config.toml
hidden_act = "geglu"
norm_place = "peri"
norm_eps = 1e-05
bias = "none"
tie_word_embeddings = true
init_std_down = 0.00695
batch_tokens = [65536, 131072, 262144, 524288]
Each number is 128 + 24 x the weight over the matrix's rms, rounded and kept within 0 to 255. Layers, rows and columns count from 0. Numbers have three digits each.

# layer 6 MLP up, 512x384, rms 0.0798, rows 263-319, columns 0-47
103104159172126143103120169115141128150153115113126106150139121188097113115122099147098126142117135128097122159097117116126142125145123154171095
134141105136125078155115125114129090136111121127118131165118128130118122139162133134127094123105110108116142148103113118127123108153137119127121
109096112113133118120065121105096115135063127115118145139152105131086137114154150123108105133137149103114118125154131113173122148097146174144117
139125106090116119123120089119138125105115157188172101129113119142155092109176133134133141088132159209127151123149103154157121123165143128109162
104129105125138150127131141114103129116097083140097086111157102110082127128151126112139148095099115149139171112127102116160109131153111138116102
139077083105128113119097144124117112091128179134159164207112116137154093128135173119080127178153100117202119124128145150153126090108138129147129
132130131120099119091099149124144098123086113156100156123110117114129080115100126130107190160126116142127118178108116107153139162136119121128099
144149116155125122148086122094114118108147120078120152122090130143081169122164131130104099124130124129116164116094143117121117139111064147085149
118140127171146108138155105168127104122154057145156138138086149120139133109143109139075143152111157130081107113136155112105124089106083160133179
103136176152123145112125096134137150130133124128159143079106121118128106165104106137136150180114133150137142126091104146104124106125115142095132
131101156121144118116115166134102116106126145121105133136095130098095122162132151132142143107119132108142105103106110099144128129143163132116152
083086131136077155143135142108090126079136100122132132075141122109111147154133100123102153086145119140101112108090140140147107154127113117117104
142143101119126089106137110135165120099112155163135105120131139102106127144122166159149116076119152083158160092100082139111109092149122105112138
093153133149100133176115114134123099111089119163098157137124125128170135108162161082076134146090089153120131108089124133149142170110122089148133
112167114134138131109149097142100160172112120112125120138132099157115133137105079137139157145142141134121170132130121084148170146154162142132096
122082084134108083116127127122182138163113121137134098158111102100112094110136096139131131102121125118126135113136197134101104168094084123120138
149101120098095158136096185122163167157140129129133141081083121089101108194132108131139113150119093098142107107132088142099094125118110146138113
132136155099125126132098119109155127122125174105130099121081112169143163116149106167139163144114097128126119120110106153119136114117128077115145
128130135086118063135145133155133129089149092156148172158107129155106150125122149138081167131177128154118129109100120117109145100143108140146083
128090141102135129120113103129183153086112147182130121136136135193141118143136143081165178146126134153096140169130129135125129114143134091072144
123111136132137132134163121085121132141159158141116073123116173135127144140142091106155140132105117125131117131161150133156129129119116122182143
109160166133099132122131123084145135101140147084096146137124149146133140101097133113113102096115078120093100109099138134124098137162146145116121
132122152139142093101098143118101098168099127152118131183170086120161137162088168119143150124116182125087125109114100126122118125134147116143106
104138156145170123099102150144126130171176115175101124120106125127115122111087089125145133168119125140133154108100144114138102125192095138115149
151110142144132148124189119141118112124129152129144091132141184138114142171128094155115106146173114147146117145106129142156136174132096139151083
136126109142133166138163127109119149137097121139150112133094110129103090126156122103162143118151075092114165141146135096123125110144088125170150
121057134133183111090139082079107139120152145144123152137114122106102101134147125124150123120155117058160142143135117134135122123128095109110136
141111169127141118115106124130138106141131108112140138147143124114089121103110141131134170139140103126120125123108128097119121138150065148143179
139124071159144144135110119139122147123139127129190150124162122173119147097150131131091090114147115188143123149130131156120122117181106125151112
117196086127119185066147144113091121124125126125100080169107147111131110113153178150157101135150141101132112119182122081114137087123184108087070
102133100105107126139091135159124135110109147078135125135127128127094156110091166122123136142158099123135120146125138137127110121110155122146098
169115118141166112117145140109106126121121124105095147146112132115090124116111142130118130073096127145162073160154100135129117143133155145132100
109158146124122107178150121141144136135083165133123105143151114158099121120154111145100161131195163155128135173141179135144180114136118135106124
146106158155184189113095144078138082118102155171165083119130103137107167141140082133080127135136115165138119140145113123119135151080140168140127
114111126097145151135102128133129168133129094106069120133108098108086094128118134142120149145106152120102079121145131127139137112128109097125110
158120127153127127109080087117124113124137160160106125114127104077128109099130104118133104108132120126134123125155072141114159120138107111100146
121115187148126135127102161131138094135092163125111136168110137059113135125139163119135101157122143062138117093151174154095132140200162123170105
175119116114136126132120134160192161156142129139094137147106090093116128134086129103167114111103111069138136128108077154113154123150128152107073
072129103134121150149109147146100154109128181118169149141088127140105144120142072092090165137105075073114170142128133106085116148123083164165126
117165105125114138095116141129118147180113119155079082147135123115133122120142100173139120105134127140143149161130135109131147157152106145119107
148156108147127140126138157133106136140134106127147103119122131127121085130112169143128131066091083161071133095132119149100142146128105127124085
123129107110122119152190148147107154146125123118154111104135088154113143157126145095134113093145155156136101140130152168101163119125169145111137
095151147119114113118102116150114127115105086110098116116103152143108138105098153133164157117149126142119121145132190107077176110117164135195176
129115135142136147127121120100142088112130138127124128112127128098128130108117120110163122148124106119148093095113097164138093156114147124123125
087163084099141111130141147120188167139134073113156141089154173133152130121097123104144111117115120151112135126100117152115105135082110146084100
117045153122139098159138096134133117110063149147147115154184145102155061142168157117177169046154144163100119149082118126100156154168145121072132
103124128132117167163127121139121113124146153130117132086076155150116094140123087166111157109121162149115143075124116139099131135149093130094113
136139117180140156119089157112141139121127113151125128195097125136196159147124112098136114097127109105094143178113173112169125121153118133131120
107174159118149122139143145133117108137163070124153097099105140133164118089130101163163099140104150126106130184151130127139108099140133138149123
128155199132152148139102110173147138140161107126132183106142114141151128168137113159119125141130107116148136126106096127130096110165081139155150
112130117119108140158111133131133149115134107139127134065126145142116146116158200126101158127144125152130144145178106093128122141141119118169121
119141126122149162144063112139165103142126132130155106131083092127166092127144144140129169163153099139110124158129150169136109128124149142139154
142123129105143170130116114196141164120105066112112135105122173123144119088131153118036101108106102098152101185131162158164144065120135095178061
159130139158084115091136124151111143149124109101156135106139170112158113133147125137102107152158103073132120083173158118104129155116137155129125
095128137117111139087193124149129132169138122093154094153145105109121142101085117116128125130145129125157141101172126131172095109104132131128072
135111092088090137095143133159147132151111131176122133152119078147125141149110156127103133112109155142060191131097127120108134085157113145126112
092121112112157111123147161095105116117139148151169079171164136148138111121155130134103132116128120133162120109159161108109118173155111109131131